{"n_layer": 12, "head_dim": 64, "vocab_size": 8192, "activation": "gelu", "tie_embeddings": true, "parallel_block": false, "init": "normal", "beta1": 0.9, "warmup_steps": 238, "schedule": "wsd"}
Each number is 500 + 50 x the weight over its row's rms, rounded and kept within 0 to 999. Layers, rows and columns count from 0. Numbers have three digits each. The size before them is the row's rms in percent of the matrix's.

# down: layer 2 MLP down (transposed), 2048x512, rms 0.0319, rows 287-466, columns 320-351
# up: layer 2 MLP up, 2048x512, rms 0.0358, rows 288-467, columns 320-351
down287 120:497517416450398491476560518423561428485609432428449580546538547479505552550579449521466449534477
up288 097:579573501527518443646469482439456515450542537481577494467485491506475512563447429414629537426496
down288 094:453594551463551507518572475465550581443454416511522482465449497557432441520563590517594549447493
up289 075:538487534513408474446438508503495521460451588558582405465476485514532525560533446481577489482549
down289 080:489498533523553563477454399480467478527507478526485477530459589514573512413463532504479574488561
up290 088:629501551550438446582581520569481646466516535485480540460509529498422457549504470470565523584515
down290 092:495526485548476552501468469583393447551482509534555564444540540539502483526473474539523511519466
up291 091:494450434585604545533495463513553521474415494549405534477469435521565444548435463478469483517487
down291 085:427522476548442509559525436505407461364465531505505482582499432498524518488502521505563592459531
up292 111:485532429546449529486516535523525428583495540535526483465457418455512510522530528584593507558483
down292 108:537431535544535441575453517481587494590455538510486526589500481422451430482577574495496402562538
up293 103:535525477427524504553463516564631495466539498466511409398542465552552512419596511500511480563428
down293 103:467477497569486445482501456509504535464524572479495400413420486502500623456494450459442502543486
up294 113:472413401437539583577493506549505444484489513515457532439495520531388545473450474520475592492508
down294 123:501498473530485534453544554586496458498487496558560532486481470487444510515422439536519519476425
up295 106:461448426481511605474519536572475539452511551524528558442466528600512561561483527452432530480570
down295 108:510485455438562452531430504595606538514539490485569442516492477467453520506514439519466513485520
up296 113:375509471556491412508469446502506483551488453589523480493555538522482452568486580503552561506492
down296 117:451548567460489540467468472402529486440480424508577612525498566554548457397469583481525518500549
up297 106:507555516495543544525456514518453467499483474426516564534549469507414512454486451499495521508475
down297 107:440509518438434501569456460471490482506563487569501471527544502504532478501557555571476587486599
up298 097:534454423480451420453486550512484457546486547447464415454508459481441578442472470546552481474469
down298 099:490457496516400509544502481448510538508559554440440445579434550536520548553555490456580495482549
up299 094:461536533527418597414507539537478525429565439535470520497524441439527489521471448532560495476521
down299 100:487568456514462459535505447446535449575485489467561575510455556593450501516422535551552648421527
up300 098:448434486489489484539510472474447449511502475414478535449491479479471446528494494490454521435481
down300 105:417491524460474444492425457406513401572580441508479485505554521479466572495512469443533517478480
up301 087:452428529426553487458490557534449509544523522519482449510505511534518488517400485591462346472539
down301 087:520465596389429529552550523568464555532471433554523555512508453445549545484442449486410571494470
up302 084:538544494369543491531493583541636472516537579511531471475453513487473478447537494504492403539619
down302 085:513635537495565603402492564473427520416528440539490428474502538442472531511456435456519562558467
up303 099:443522509450589551549461528556547479472502471507494476526530434456496455434444471445453502487493
down303 088:549505455506518536513519466572516445330507560508515441496478452530557464557518562530574452554458
up304 112:531476460441544403594553449529549504474475518490480474465447537574393444604477449468569380486555
down304 117:413426458484551439516540500530469443556425596563455521509467527546436533468536447472583447490568
up305 083:504534479511426545468391499519442567513440403521565511583515495546448482373618478410527482490484
down305 088:452493472506571444441599441476477452512576537548459459513450524546494534490586498453507506567581
up306 096:569518568561507453552507474494607442425510553489499434495458333630464562533417541444452457480610
down306 084:425402469471471425544474488479435562556421483411414538478391508456457434586540510535557517439546
up307 103:397502417479574409442509563531550456506481604419548441452485420455456430551551446515394515495523
down307 106:495498468495471543476568509552481475455591522528510515480479490483513486562516417532552555508518
up308 109:497471515458443458575518489561424418416519441509593567451450472441455511510550470422489466533520
down308 117:450395485576493514500512488463459501556513555511491438519564402457529552517534603424415514405454
up309 105:519541466557502494597507478504475466430552432376445500493493489431482526515428479425455480467545
down309 104:385422453528489543610516478539469517494520499522525568542519505565547496474550479466451456525583
up310 103:536379479453484469415438426595471417530494526530568442434509438445465565564506529413436521516489
down310 104:423508491484488482489572512470568486539460457491521446603452539482513507456533520410455484553449
up311 083:476518469528430416483484514501529523483497534415478439413544501552535519500467436526498420574518
down311 083:462548509465469462456464474540495541496519467489422450537510596469480540530569582504545622459484
up312 112:473461459535530368533476477515528495506407549452572522452462516461482444441516438517518442458512
down312 117:500539502538512559531481523440539605390523491552516389500455536509513539505541528505467489545407
up313 087:496486521442467418470545518578516460500411451547469483515578552433417530556492588516485504437501
down313 088:521498484513611469539395484518491536564546597473488518608505563458550568545516532494474458458464
up314 104:508564454434450561512576570511503480407637517398570446510425526510489510485473458525500554448564
down314 108:473447452600534467548435518551437481484462483487511458651549460477499505443448521531513524522500
up315 106:466469504525491455502444553515544430432439529522454498452477415470537638577413547535521576478476
down315 113:605523505535493478566372489482540547446453417475516452452484502460468547440489551536525459457493
up316 101:542501549543414591521509493556483457432503414582592572511456416486433494564480458565494555503509
down316 100:585623522448574471471479479576583474505475495468420396410484485570472454547568448547465408538511
up317 102:629473426508497478511492499421542527467509501436557479517518556590427477445536475421543439467504
down317 098:479549510462545571440565437564425521546396506429470448465470530458590565509569386464451494504461
up318 083:503558453467434450559477499478512430494485545493521469480536552550529415534509577393584496408529
down318 084:565501526554576527504481535491498498518429499459543509505470622447391561441590547523541593458535
up319 087:499542543580547498521569467462490554410465478517527499437510379579491428445456520522489454486439
down319 084:437450424542444469471412542589572481469516487608503436562526556508386462594540445455572437521577
up320 083:462448501561400553483528504463442501339542461436501530479508569544469559491559353514491494488558
down320 092:555511472503525540525495518427539446503433413528509535548473453439509443530483436553488574483356
up321 099:430462443475578449503537490493509461477510443538478550430469498479583560437502500565446539572488
down321 107:495468538545544490504549432479477471497518550495531451544455474421525458494462495524537422469520
up322 090:509478446514538494550409509451520444499503495441673618502447520561479505612497518496551464512497
down322 095:439489472498535539398589535588425536554457537415516511440543418481511491413442533579456570541493
up323 088:432550502486528490491562506514474580525453362402535444475496583496550469501545430455509561513482
down323 080:480458547560518476478458508492590465466532531638509512447538447543469490563512522514589439608487
up324 105:516490443475540555454533452482485566456587480517515446491448429496516523487428430511470532508554
down324 103:513473516491495513437517457572538575505481494562548474472535543489571525502455548459556571529516
up325 095:458450376529524450579476546529446463492453508549489453489443497485514524434463547441536535482513
down325 098:567541636483490473484556545443546487499500480441489564434538554503546403459510496557403451486532
up326 084:466564557515573535569519517439450478580550436488556540505473447566462459441568433565558473553540
down326 090:460489486485522546427494471447493469495488548592429425525497486484491480399514472483420409518562
up327 094:576545509461478521537548533491518514487490520472466471433476553500533517447569464540538416499493
down327 100:594463368524495539397596458538492537539522570386510577572439378523519561489498545504526498628416
up328 100:557465495502407486557503510562523425377532462520484535457519487550487508439506505502508501466565
down328 104:508518566389529488493522499547526470512578498527506509495440565500501454507497513427551521483493
up329 091:506503428455487446529512528495516572557473495537427500477494475532577461540539519480446474452522
down329 100:454498521528439559428533493536500494467530473518476454492532437447543478503480520530535591548501
up330 106:413529494478466439419527502445500451455406448452471519456342484492376486532544486565485606570509
down330 101:494509507480470509500573524610541567577556515483449482578432494449461509497433476419407439473494
up331 083:519489537469456458539438476490485376445428558404554587510419518538504541468494508537581455450478
down331 089:523436470523504528516460417505542505560555445494448464497458438444486470439481463472474430440426
up332 133:517436464490539511540372555574556580471500445496539595491409496576448450500510513497437522503514
down332 097:505516447504514539515537521495539510538452471508482503484530551497524452453463430486480523488547
up333 105:512444586461519508497434573611589503443466387513477545550461524403484555570602474574443506515481
down333 105:470553524475465538513556467481479569455508506516496470510600552450524551462510481516570435494591
up334 093:402401513489544507543470510463424387475453503452607420431573453536566489500525570461534449524508
down334 090:447473556550473484475674488494525498472499518569514587527483523434508485496574476453498467476481
up335 099:538508535466486512550502488480551545518423473547563566469538508441457418540521511496482432513538
down335 101:496530498577545543475549556467497515460452438565479573546498459532535469468494438443507514502453
up336 084:492517507422565419532524509367512509437487490463514608529481477479458445530491426543512482531526
down336 091:477418488539498546437404541504597470486520493496493447538547426528562491490550537393471465511440
up337 091:467466494512439551519516540566554607492409519498507483390455555510432483577467441522561462480462
down337 098:421490529543478445471525508524548473461564522453456475633449480541501497451597536416467514450540
up338 111:503511498515494459522512570522645486484530551519482484530491537491448543467444447463490526485593
down338 110:492534510552451517478583464540524520487516579513572485508570435499507552530481520471493523518607
up339 102:450394492428524456441443583520503578477489442472493498517469478433491519438505487462530517631478
down339 109:525466458540487496556478492521470442494537517505410510527503550374512453509556464571521517508494
up340 109:547539506572474572625396541511579557548456508536537477442475506430437465526474501448511482546519
down340 114:495418424481471498501453537523583497510449506592551549440657428524539553465442558458592557520495
up341 177:532557430567598493582366520521598578491509469495527520439418495532474499488509494482459502517535
down341 114:502510460468525496526505499520566499517454458513518497508490517465506510523506421489520551540511
up342 104:492579469493510462496526410517490413527560516472435534442440522560431440496564468474510488439522
down342 093:469551514461455503479518528541460487483535520425515482457491509523469478508545479456511508453549
up343 099:536453469450500500538511548576520535506532539425484467480402549481549555585475516438515548474511
down343 098:502464453488508517410413511594559467503498464488547572541540476526481573581531546550553565537460
up344 090:472424579478492490493509459514494528530460391489488519427536481486519609607527528459483436466476
down344 094:548584437412524509534514486513530435474515587443471607500484546489452518564449527573553483455457
up345 094:460520476495471585461455562546534548461467536453451524468424523494462498473500505452570523532511
down345 087:578532528551578523512493494507574407490589519443507569437428418542520407633429439444539458590516
up346 100:568483517417534511581496437503461415486546363432537503427464511523475470486556554550519508502568
down346 093:489624585438500612504527621557413456463525501506559431513590457462415527581512419492511486515441
up347 097:552541404479590560503472551454499535455532492494493384506564525571416536536525458474513420556533
down347 096:440581507494505518583428471532530552452531532478489454591526478549493572484514479434469493457459
up348 080:494516555464441508557562542562478524425578570506471413560459457590485496464499501491567435514571
down348 083:459523465528599479471504468478416630466490451494589541481530488503559550554533575483484531521501
up349 077:608520457454459470494459558527533499583426493587484504504532456530580534521473489556511562500535
down349 083:550515430498528544575545393500474472481442452574530547424441549543466504426523508487461554495452
up350 107:430462555438506386585455472601411536591547504519574471407490514549508482424501490525619497525499
down350 102:488581483528476540450531564574489476498427472484544444449445428469485547547514534482513511490360
up351 105:381451502558527564554413576559500476503591497445413513411429587518493499406485560526479565513518
down351 101:586500575507468499446452420465519453407483664486446490454446439561574498479550502542445454447472
up352 077:536537488507385593584566483453501526441488605396482509544496465495411525533490471461495389427512
down352 083:522477460518538463436468446451458444520548519401524448522518403510503506418423609568465484508470
up353 092:404572511513473487503523487528552459445477568521497524510413430521437519492447512475474555410588
down353 082:524484454481438577488651449516406490468487443460526604485522505437518426552464362491452494570441
up354 091:512553466426479467583518538545518460484575532490598556492496539484513521507513434510440528410505
down354 086:472437480547515409557548437444457477434584487517487488491460588534458494380416534460588431457454
up355 098:396551409556525579606492573565577528458465544544560558478439481467545509547488486421491572429580
down355 095:591444547563488511416562402571481507486459467437490458491567464510385606506498434458587464461535
up356 111:397452510546433567594533474536509513456559468395569583511520526455502489406480478464414533489515
down356 113:518466537494467484460529553495572546512565423504507496542482510570471426440570526500421441582507
up357 079:448461451599388509457537474493378474414427439486474444488534531548475608576466470548489492479489
down357 080:481519565439555522493503446442460439450591467505492497508513483530493561482409491441417583515465
up358 106:473493401550529546566515507529518542574478476479491504460414516546523488453528465404465499582489
down358 099:507433463504474453419431495458427492506484496540425491550488539460482530468493453547520510550459
up359 080:545497554495391323518436478480443510424432416480463495433506432475421518448617483569451501449564
down359 082:483552517555565628507437461423472528480522513442524597474576570444575504452481500516520603512493
up360 108:582540486514539498529493449490490477518474501518509509487535465548568503464541433542557541530512
down360 113:474550484514423489500513440407504535533456483492558426485504509568410498416431540388568542579500
up361 103:483460513472524482469420543432564468603493500483479557457537457535564520479459468530492570548489
down361 103:466458614550573509505402515523573409471484473465422618529493492456479547502536527540515471427439
up362 087:580543523503438557537501511441479416360474512448604582501474496590504553402481464450587404466532
down362 092:517502396534565485539535426416509422517604554487420472565499505526471395448472497433470597472532
up363 099:533497456413473508529495649569539590470509435542527464460473575556480494545546491460445520546509
down363 100:522573567503519537531488360527496428614427431533423440568527509508418576438535499517526417390470
up364 102:524528561527521446516475491531532452477410531503514488371508517530511489515519491545444539572500
down364 101:611524425514619510500524524498521501570524485478561586562472396439506417429485479488455551522508
up365 106:447460448522471477451572601553466520517510526481525560501477569437393548489534502468501430605526
down365 114:541559501432508452595457516377526463384473529442454523468485473420550538497494606505466570523468
up366 111:490514514465552398547508481521537484571512473504422554429485467525424538474529554448492548500586
down366 117:484555477573479536526488556601467539498474440420483447495513547654494472484501524541490481500434
up367 103:454468534503432491454501514520390494435425550520435517436501582386555558497508500515563548456495
down367 100:504557418476458532458502467469457503500392548538485491480495540549523561521549487435535453445521
up368 107:554447424487434535546469559566547459466423524557507441591436440485573503450385527516445530474466
down368 104:500436420535499485444516452493544493592552442545581528494480536457555454420533439494538552540525
up369 095:558466477482490478472503539457494495475563480443479519471405489480502483462458453463427574540439
down369 092:606540462508448574494498533538526422479488479547489547610464392454493469500514483453476590454427
up370 100:565394488424546517574454525580515461509482487398491467467537479459370491441608494401480545501521
down370 098:441445547473502478538512462481507546482488477485465508481566436489539448431435565522583406555517
up371 104:423492471504445610516463491458504524396474525513492447522413570485460525466490493440485490475506
down371 102:438418493569512452478489455525543466611517504503440421565460390477534565534503400557496397588519
up372 097:450445569448496401578511512440425513474483444497533615451441525499535472529454481498526568446532
down372 096:509555547577492568491487552468525444530453549551597488519477499483523457460578525513490429542497
up373 106:546385479485499469581395480497512372489487477491686620525363423580478452437554470468502472550510
down373 118:460509444566492493508515519517515453464542451569599441484476499550443546505423555452383514498570
up374 092:548407486451484509632525527474610595447436548419496553523556482467511540500492435389400485570538
down374 094:488446510601520502547481481577486446503521543497442464481562573557392490469469470446466471535482
up375 106:440526506499398433401413476506548500494435505493459458500505496498420524524556508523507473529467
down375 112:432526538519351533552483467399395519394516526523488616505523524541561512455481470559447498479472
up376 095:416520508536460516471470511536555535461568528499475499400512533499523543439497502476517463600556
down376 090:464442489553483451510592498471540502533590420437502557511513561442553610541480488513518486509514
up377 098:483583543525564513553481472609542451496456494453466521424400440536423526556463494378419541530521
down377 089:450564477474411574517511485476496613470539438518471513524527477483524441474589473530453479530533
up378 101:604483406446618507589495511483585478546539495560454462488578436650512523491453433446444520509503
down378 104:527523520484427542527480500522441582545537450450509435532494480469473515490524529505532432467456
up379 100:501442419513557565475542573522516459506505495497460475553471491485519434530551409452506548522526
down379 095:512588605466498517414478570567555522515543508567395599600510464475428514473464484352523441516479
up380 111:510567443496413484542481488466551452492467477442516528471420499541582592501442488586501580500480
down380 116:414522508496479468494378515540599437467473500491622400547579422498512493450452536494462472413492
up381 093:407511520549526435578439475487528508447433517557411495475439505541541565490465490557499547503513
down381 085:624474500558487595481589542443407539575521530469532476534554452441559477562548531397502533527456
up382 175:509550458507576470573390512491533536585547479525550515491416419542430455530500520489491464528555
down382 107:500513465511466517524507520487511503486515558497502530481446481481488500548503473502557496497541
up383 109:493471481483498517498471559574522515517515409402541490515485553449459514484467386440487530491504
down383 110:457462464503404522495469494523516522522444523510463486480489424485493460552557495517472465428479
up384 111:455440487446545432494470498574538540502634479505469509504467444427463512496436527500435513497505
down384 109:550521506553520418518512487483630428482564481520557416534496487509495465538483511494475479514527
up385 099:574525584381493515471517540465539457528495500545484510422587420397460465432541484529487540395483
down385 103:526471481578512597435610594576410499486501484448540472534426456550470466459473575540436504484506
up386 077:483482565493352427593550466487545519407428459487423486432471486431390483515557566431525332397474
down386 084:572431485504588500467443486401522528471598454460469459557591495486433461503454564463473614518475
up387 092:485443468609381506560483607523516555407481579533612477458443541519496521580514500520546499452582
down387 089:448547472471500550560554491538416458497442602484494480536487453481479463502524440507485546501488
up388 096:455513492431600469485469478451528595488470493537432533437506444462488487432439528480429466443584
down388 098:459560497529417459448493443582579508492482570565575545457488448490547507507515466560534564471454
up389 090:513525479425459430494485520430489498412498519592479538485475491458463462527416477566471543441496
down389 081:482441499528478512436594521422500534495457427476523507440383476485563481537510526514495576508529
up390 109:470563435516547497540500438563543532524500437489518505513478541465414545493522556458481492560523
down390 105:496532509417525475430543478573570447536400504530461494473459516517432401461404540505536478646502
up391 104:503396512470507511497511514580483531491489492494426513498519435519456620594522550515453527530501
down391 104:424455460503353494480530390530466507487521410587477499436347507420535614553547494550524523536581
up392 083:445465488507483413592479542482552471463542500518580520487459503524502672456561485514424507510603
down392 093:547508494528464563413590456518479486503426506470514508554510537532475428525458413549535513515486
up393 102:450465506571538503461532672547555488539532443437530553487531519425459542426471476507437517566551
down393 109:540475546429410579497439573509590409514474567503446542554565416458449506506485530460571514446483
up394 095:520451501525459378534458465498514455468420527485465572464444482489482541484449491496448475597576
down394 096:476548398544533481539379469584528423528531500563482433449506531436469512505507431535524527480487
up395 096:584474491485451465494487583470526412547439513495652503482512554566485491495540352553452493533540
down395 087:467513500492444498538569538441465502451486507498414464428546546391472475471543540511489479503511
up396 100:473514464475526466502531580414470532539509521450464511465509497537497505471533494571470501564556
down396 084:469458592550470531517471415451493462475540458624504470472488528492513526568484508515478492482504
up397 109:444562561494457504404497495491514541510552401514554462477586567425361542468546523564502556476614
down397 104:467588449618487527451522434589529539576485411486486456516529526470572425541526491509492461535520
up398 098:455491403519397419469451478496476513544393459359503479517501529561554537503518534537519455480522
down398 101:448527554507542510569494613573524479501579629504553470480532460571426477407482531452560498417543
up399 111:576444471421490464538432493506453443514501465473511576443499476487468536545451460507508554490518
down399 111:489534496455424500520526503497478415563509554514479505522534533507573464538471498519522502545490
up400 110:461425426485463417466544502479470515521520422575516536406569477555399540548481509558481480492527
down400 113:440519496568459513568463504627487624462453480475496450422567555448532447488597609382471520591553
up401 082:579453490391528461505517565462508571485534451445485529493485497542572509499507417517496542519478
down401 088:435519504516516489494482492358428521530526615497458513538443458433519452519511502506510462519566
up402 089:454549543496556488476513529486508497500593537483505393518551484531553503440487545529540562503528
down402 084:402466466430482474431422419451455523462423630467513571428508544482444512470532480448520460537601
up403 089:474572472486442527528495511466418456451474612398514463428492497474500492459537479479561439524599
down403 093:514421541603508508507522486528519472513598498512508506499417547603522494515480532557499501487474
up404 105:553461482476492547420547475423529486404445470394513559399373496447478542458467507541481423485504
down404 113:442497509479493497513502462471529517495625511528581447403563506588478432489468468495489506569391
up405 079:529550390479578463562493531585566517579527507560494531566447501545528591561510478478551473580539
down405 094:443552490457446505494521424497464480472558482485451391515566506419520419511391486475483599472474
up406 085:493472457510425450489535587516477592526476463521401487380478505585503501494520486586539562590554
down406 085:481526530474540538566458466445463483549506483477458429463521513604464535445522448555599534516440
up407 099:474508525484524592548500545495537429578525487498452526525479475458490447564511467530536482604557
down407 097:466500597600418497546509529403464566502500495472503521437568464424527479510426531516521520504556
up408 109:464472449537453459558428434622462421525473525518528578443520566475521451500530484484468502426586
down408 114:473547538446462467541510519384535512480448470529456499433527450530462485523430491510538561581541
up409 105:559409538502508496502430492555469389440470574531495579472459516545478579447458384533482469440569
down409 103:566431497515456527522495430505565475534498564452501538472480576470439499499422459556478408483586
up410 104:543492437539450552508337568545516450467512477388477600521479487565408598471430499464467475449551
down410 101:472435445502477514576468568516444550533459483489457380521457506440542523530409437539456461416519
up411 100:512525475498536531527467516424472452493494570554541537505525486540531514527520465544537484525615
down411 096:556508441549560484532504560349432519483514444501534418501606562488529561567452498451519482517512
up412 093:506531450517468503563448483505565526450546514497415505427456407522476410480362446467508462498638
down412 086:524550356533433492432514487444515475523489429552483439527519572418617484518521505490459445550541
up413 107:481435475442532455530363544519490424499555431549550542510464530485490525429533460499452499575570
down413 111:490386461457510515481520532518363443464560451480510531460483452454459483418626486477519483519493
up414 111:616505470475455506603488547460498494496462438550530579453530525579487495434583452594499542510485
down414 113:478497500489422541603559491452519459521497576575587557562459560521532537431538559639481617434462
up415 104:502390516552551447439499456490492514497466469476481450451556401560442583517525519461434544517480
down415 105:385461565523470495545550559483463483440473579540413512502532508430537350525455511470568554511447
up416 091:493487486415402450569500503493507538486457517462543548348515342447412482531545511548431534451548
down416 089:495511460517420466486574504463428409488622501473481539477522490505548524518493465489502602437519
up417 100:408483400577546447460507435494451493475462486483459503438516373486438515511515482531549562516446
down417 087:512577513479449494481519480571591548597492545580552498486478484589465459492522565484563486533461
up418 105:467394508490460528533498512514449500422603478475534467464430541552435539488548471480581575481488
down418 105:537513479422559489484453553687572554465540520479530456514512481525431559506483459573574480616510
up419 105:443506382482528518470496507487523468558378518440508461547423507512516539456474522460519437479548
down419 103:465433510571419615458460534435473489585507550524490451536569439493593453443512389545441449428457
up420 107:463528493516528569558455480529448381425504493456522579510457487488503560479473424437428577532565
down420 103:638494379542496477478458452569556433504370539472589447500519527510538449641515518525471613399522
up421 091:450451403466478483477476493507460444525517490495486530461547485457484549533538496520482572464478
down421 088:474473505548548525464538465506409513488490472491481518462465536501516541476476488522466544524485
up422 086:470501505482488464519507499457493601503543509463494486424481486467528464497533443485467543465486
down422 095:465464520521427571496543499563528452489443410485504550598523517571506487477509537424474537468532
up423 112:536474553485558564548534569474579517396479425496559497530502530457476549463543446490443457561515
down423 127:517500548465419484409512542522520430509547579504405448477555386557548513456495486541529443557484
up424 079:452478576510601535561611500532551490453444495435541473562512403466464576479541532567406478491511
down424 087:552522561530607498499526522550529499555520486496441467476487549484552537515431510456566467515485
up425 101:589390520435516394484461466378538546484533483438520531445485563501482498470520534466442454483540
down425 105:478409582514532527539537453578517510531593576531404488456486501460512446535463553468488522438493
up426 105:442459506448512477562548518456485485527522485477490489552491569592424479510505546460496496480490
down426 113:458521500535525488497504532512525429471538538524508509525481516520407517502530461457432541522480
up427 082:474501544401492414513457487448484503492562500419515544483473588427444520518560489484461543443528
down427 087:512477421412431503525430444534500450526431467475492437518477565494473489522518476453471440563487
up428 100:489449537556539489510493542615467429463524479509562466448438580488459500479550545473485423503578
down428 100:510538524438496515508551539497533475432395420537560541493452487491545532542542542527604481571464
up429 098:530442429460584437540406437460477472540555440527495515467437420458524556581479436446469474571544
down429 096:600509597527425563532468587409511520446589557522493450583458404481503529343574613486550488471554
up430 105:550499524540437509497522537583506487546466428409526492468536512506520602527544452464584552551470
down430 101:541489528511456500607500509559447480504596407470493533535507486493549456487512517379559567425489
up431 093:550501535546459509535444433527479505450432469505407552461429428463437478450530463496499527474538
down431 087:498452531532474504390493473622528526527451537605417526486507417426518535485456538500431404485533
up432 073:504455447579448533500459525479496496453535538491549467518429527550535537597491471491500425477592
down432 081:592450530490520494497546532434468476478458460486497462442517556468480506502436593536523544522396
up433 076:600526503484428464592522433504548445558537552500487583447515430490521540636474499525478519539506
down433 081:459483537448484493427437483495445483520478404551408512549438448441589445398538531479503505566438
up434 108:451401525432496432524392488609504554605483434522498586500509410459456443493609446433537578479487
down434 116:472448439481438502549578562462449510527513556604555528533454498457539450574431455505481439541478
up435 102:406530522529497475462489544560478455466412528494558453388542509525466615509438501541434448506514
down435 103:417552616505450517476543547451474554430451535551474510473498529532557487484516464416520563439488
up436 095:544497463514542530557391543477500529514488496488608457456538544604448507519588497514419494375572
down436 090:555498541534513507427522518505587465482502485477519421501550521613529492622524524467472514527416
up437 096:464511480532496405457498476516568469488510547502463458576525527517472538421453496526563491471491
down437 100:541584465535476535502395421455490478504581491464463461531494555446465574513454546485565524531493
up438 094:502524562517429496458520526588596549396517529551434456390507495440536510497419500509441566484509
down438 093:442480434451496472542490690494538562484462534544452525611560543435462430548497447478401526429407
up439 106:523512387421508492555487543473589547498510481568505412424490489453483482454464385407439470438573
down439 109:556582558475489432437503407419594510526614425508587551534496501438562529472422472548497499482532
up440 102:502350454438489403540516615551590448470509595523483587386500561428504580513439521394496497517535
down440 099:499530471414410405490518515359440537501549500589506541530494516473585477466485478513513537454474
up441 096:593521460433586453543437491506530586468605508535495485447503433549481582457515515533470495425649
down441 079:481553499528457546460600480455538582524472510463425490648554479540525569523502453541583449455453
up442 099:546506542432430453522474426479495488528582568558599560446450482516516507524503446523528504469566
down442 098:435535572466462504432528528419558450458549505525439418534555473465490515425493572529485511539475
up443 108:540509539483573517515490542571538595529431580543568431505524530566494494475452470444525478552567
down443 101:535524552490425528423470550494486475365387535514494544488467478444496561419507466462440549511435
up444 110:544510493496531547585488536527543444407460435410514568559410495528439646371516522479479499490529
down444 110:512501459547509530457442451473464510528512409505448428506485520570498524512423559567434478444545
up445 106:422491503407492510453546504444491467495487393461485563446476509453483576578524529458546592391505
down445 097:537497412504459479597603479520507528460519487539555462562485406498412536539418575480464539471489
up446 104:487422528466584553436446492587473495448495470547462545502475486523500462513558482603483487547546
down446 107:472513502457499477505516444485462489483532475615440495567510494481505482465416541496464418507463
up447 111:413451475449482424439543550558522527438463488441574471446533436484479469488467500471523607534487
down447 116:496389521503472547431537472541453529496573440506491378483483476514438528500520460499520475530502
up448 128:536551489532571514563505466519503584530565478529569515457438400598406470538451521513495479435555
down448 099:483506563484426480555508459451489562492457543495487482504521470474513465495509452494470519479541
up449 100:529417461467440540431537486631528483409452411469489574530521512501414517512578587554566463522437
down449 104:517510492472470473372543498535476529518535361492568559452467502495548367465407566520573489518446
up450 112:386471518460489472460429482605487463438579425457489471460422481391526483474513432484563555607528
down450 106:415459437562579470498538386510551490522523521461472448578520520442640534482480443448474487460556
up451 093:499537440499524423517420459481513383456549559480484500466496415462471604558500494523472502487588
down451 084:549556526526483537531484486490504479527493472535530403501370591513508479511506511439512530457498
up452 099:536544428507360458592411442495493450496449548419511511435463440489496447549533527428520476577503
down452 109:452587462455479522543483515499506448436396492482515523394518517405523556455523489438411589568424
up453 092:445452489581518450482475524500432528512471497394462472516443475453519498504505521541467437551493
down453 092:491440440501514556429596488488479446679493518554484496537433521545519416491517575509471424472480
up454 112:551405479453505511485498485596511508501592536373392547455507475473448550487465511504488574471507
down454 116:413522530478605540449448557564498460548448420528525425637555498493521498527533471438525551437496
up455 101:450515563535446493487475499549439562470531481548568504481483482474522501456479427460489519472550
down455 097:513531521450480392558540437431490476468511478553546560591571497449492455470467549494515562530528
up456 104:559473447576472517503399416492525478498483479460543540459515508566461543491488496454507547412512
down456 105:478578523492495500550404538583418554483544495433543475484481525512516496464468548527499478502478
up457 100:406458467455388510556407466474494534402376474489431456457445443573491542503483510446547507397481
down457 097:501490458496478503501562494521453546508490540525521576493496441424477521498569491529440557570526
up458 074:431444493402541387495523484527591495498535486499442509428482540504550510698477527514490518544538
down458 080:591447516537469536463479519489429442513529481481520478530499441439456551468465543574531562502506
up459 107:481543397519450510498516507491431470531491469575562599583497476569500473533410416426572551471514
down459 101:491454516575510490477475659437529507457471480480455483555594517499462535548513454503421512571482
up460 089:405552464563546559549567535482423505553448454486494536537478498525528495423524485458550506466533
down460 086:496401555454509560391416575497447463470498455511457569510526507522395505580464427524531473592472
up461 098:483518563444512514486417577452572603461403469572514464516528467513449594521564541498417497526474
down461 097:474475498544491547474395473423456543476566509458586481488528540493502404557467489467499464497467
up462 109:587501485529482466491480452485540526487524521479492431503492510546455501425439497486517490565459
down462 114:513523576511497531481468428476485553476492592574456548633475540505570495491499441496543532575489
up463 078:504538478357552577467506546529457408443536563497506475560526486592524593535493512514549363438517
down463 083:474547497450613557453468450507468557495552447468490514491487467494517556384468547520435496482485
up464 103:474403545489524508482451485514525426542521501571500549524414480487428528527512554477489505539464
down464 109:516487541447481492467620510437496532484581497568380475507492476498456475516472597511451477403435
up465 094:536517507443517491605491539553522498505423425533493544475557513543414532479472458441535545522526
down465 096:497489446503529484442490467434414582519464522506503528532548524415498582558516541512484478481500
up466 094:540429469425429493444459471457522458465426468567551473557537385496514478489509495523453387458514
down466 094:412588567485523459562572589541568564514543462475516470475454530481506527538488489475477564525547
up467 082:579531480501446387538466461552465461510464561496476482463538431481499491594532486476455438478459